From a checkpoint of a small transformer trained on Wikipedia.
Architecture: rotary positions, no biases in attention or MLP, untied embeddings.
Each number is 500 + 40 x the weight over its row's rms, rounded and kept within 0 to 999. Layers, rows and columns count from 0. Numbers have three digits each. The size before them is the row's rms in percent of the matrix's.

# layer 4 MLP down (transposed), 1792x448, rms 0.075, rows 22-34, columns 0-111
097:492485532552499521520399485565465506564553490509500516507475555499476506496566498514533542577517517443469453505494515523429538572518509513540430564605439462511540483505506509549545431553445414472521490535485508609505514479452507496467474508557505507495443429372471546518450503540638546527443537500514505486464578533503542516470480544450
098:511478516462568399509428495462495528534414467540530550511450482451523512481475485503425523559514548540498451452559523465497551503457554498490493554506537532493514469587480542527511503460516492485524532494511430520453449479483508456497481430555526455505570506474468517497521532450568486461534493461469493518447452482429559537455495466455
093:529526488537589461518545444570494460510479541500504416455477497448483425560479548613462518508552482490459520514513470498530436568467462505498524520473523523546484536519474561482536471513478436491472546436465561504491503489484492564521417502561472529511460456549461488490506606566512498515451532562478446452521501456503444466516504476488
097:494493525513521452553479496539544555542511428544492524508540498546460442461469492520436525530478461503501499503479485438531536533485422541436535505507505426483480405465468550453490549442493507472528460433543477527465492528466531543407578521534522539545512445499551581485463507588474492495482495484538507473519501478493492470388496423533
102:494502499477464504448506447463465542527542406497476521469518446512505398496460451518490510505553515511495504499428496571537452487495450487518564520515484496505563557420549459482528524539533473503549420607563532437475575508538452506502396502520512465525438508455432463570561456495551497486502470470529558454555429472548552509438535535468
104:472466431527509570555500509526476462569506535494484581508535546573541497567490487506584431503552432458510490424395528453550508546459508554532531498528484470440565430471457538473484471454463481500458501535572470582617545529471532532508440460489529558494498489389507453463528520458511443530399480504498564588490466541396538495479473519469
101:556471516456504441535545458481521462485496536538396458540501446493464457490495509519539430497500494522540527481586483458504510532504523472397468540510519510484473469419498518489430464494485434563504513526437512453505549474519601492496483502523541447480536486514488531484546500556505465559442622522478538502512493565497580529429547489499
094:460537464437420487457542442552529414487531492499482415587530461441495495479525635437371449478474516518481522518551473549426519510459535537509489503565454528506533515498526507511575487517593498469476480504531487489484534475574591510542563539518427495531511554522470530550561507475577483475512548464481514541474486486503538628521466422552
100:492537468567470488551520472445572510539539578477475560465523536507491460487478439511493523473468518550458551457503460504559442486483502501463477521484464513469442457461544470497541484474524496608413439398474446518497544512523502501586546510488534450483501497499536528502405438478504451452556460522548514530460495471458510500462568566506
102:608499441408426425554482523532424534499487522483495535439550482485494438518485533486502494472442474484457529514453479497554468561502467458497507534517448456481471483499472534501508489522546574476477474426438541487532509452495547454468509500483394471546448500494453485526470518468553564496584483492518484500518513493484483535457490469510
097:458566418434517487516506526514495496541503491593511511530478552515615492533491477509477499496462465580505524417442456409458435419510522479565502513485584509553474459458605529494483570528450537423483522486507513508435517483521482524541467596521484442483495479518529507527485511521513482544478504622462488474516491517455534582544495531566
099:547454473467487468540499483534509478510521487478493477471537518519525528549580504550503483439446500531491541578457463438470479495470537460570529494491475514422460522486482523482489496518478488472547432474506526477484486582553479491570465514495557532490480486552467523469544480508559491484512544582520490425425514516557466437520456572487
108:566563538493442545521533597537464461461509476492514517457494490507489560528453493549394539532440442464467498502519501463532455486496550453580498476478505580460464490517505541475438495482540476464543513513494500519482525496466476484570490526446487489513486462548495492499528513501532510559504492513520449514567506485477514511451459508488
# layer 4 MLP up, 1792x448, rms 0.0523, rows 23-34, columns 0-111
099:446490489465442513468604498451547460478533482486477538432521530505494540499607528511532518486513444525498525561474477534440512539525452601522479442464458474498530472406518439457478551539478498485487563527551532489511520509498522521508537557448546598504416479433491533481540521554509490548608484521524567534565517519446438463520504568504
094:517543563524557489458466506571491467460507496459568517487449478463468471468556373523548493549436488455537513509497614532469484531541515485494593491466537503492476484513479481521465461529464478465527493492464491566594504470606495538446504514516483513465491485441520471490560539525515529489495464518495482425514502474489517529490427488506
101:551515482489498593436512506455453486505511575549530498559499538499528539477511478429519485508509474480526444575564510447452441484468517501555506482475531520515473522412446532517511446487531435524514520438462428467502452506498467518546474468458547494435482521480442482512570485498495547484551434519459477597504474423476590464538420591449
099:469520544454463493527473521513456488438497476502441524527435454554531445520421478410534472461533537514498504453466510602537498492517502511597502541565441535510565496390518482500451448544507580488454508534559529485418483462578586531435467518445483550511444473495448438557561531456505474466496426509544514446547507440507559471525518473451
095:461513506510516533461566572547541396496427441579493438537463473492467462476571523547510454469481535469475526507544474544535474428560411505480496499498489480503506516424447542520557493463483477490569445553456481605443557532502518473518535528422563548483506560533516426492510561477426466451492500501478478498521469484474461482570531508471
101:507491459550536480486531520464484518499531602574465536432505451452436485498512433467491445550414464499511458558469528486546478475494501485498519510501475511462489456532468440476505511544493559501486528475462455529489525525489504527547450487513501505578548536465537549461513528461551478563431532464513493556491457509424459485515488505536
102:462544554443462512534536480442505415514478442490478511575496557453472543503472559520443488552512418525477461522504491550424486496484512577466484517521495534535565436437479513487534520522499522514500477529489453552481502427597564479564561489453375495552485536459466546535550485543524526464486503530476535589431553495468481500489526441412
102:497573474483471506483509544478487519513523509482449513508523444473427439512512550496480436528480518532451594512490419481485415401492520574560438461494542534435417477520553432539495472429461530499512475434457462510469562431468501527517423446467528517502544503504446499493472541453553521447474434502480540467480484464504534484513472577445
100:546450423519452453514441553522489472413509572512437481509511496477502490518444562488535487474526516470464477501453451493530461511477477533545538518487543480523531443455472488555484530494523531515508478488512488441451496541545523455488441494422475537600536471510459509528492479447460543521498447437477521566424615503457451452501464547531
098:519495488510513449508485510489534459439501486565581556588523416472462581538508508576495462562442538567509491530417446556500466420498492472544501590514510496412485517535503475521504559489452516480447502549509520519464430529538479452475535478544538532499558448528457552575502488413494531450508484519518513529453522517482465483500544497491
100:503521495516478539510525498508474477494529553412433551497443532509468550480536490489482512503503479462525463535501441475523416452524570557504426479434593539500525510490465469468514512473461571479539520558511497469421419523413534552507520508438502514577486533493583483480511416486534414537503496523531478575386576478471500516477476550525
105:478443511535451492475520502456505546530489439561486535521430486438523508546499505481499460520461506427515510457472525543561518437523494500528514488593537541435508541493446592478463587536564457517519457531530490500505521467466498547543533536445399396471507483494588428509530466516484517486499456476533431452531556540447472509461497494530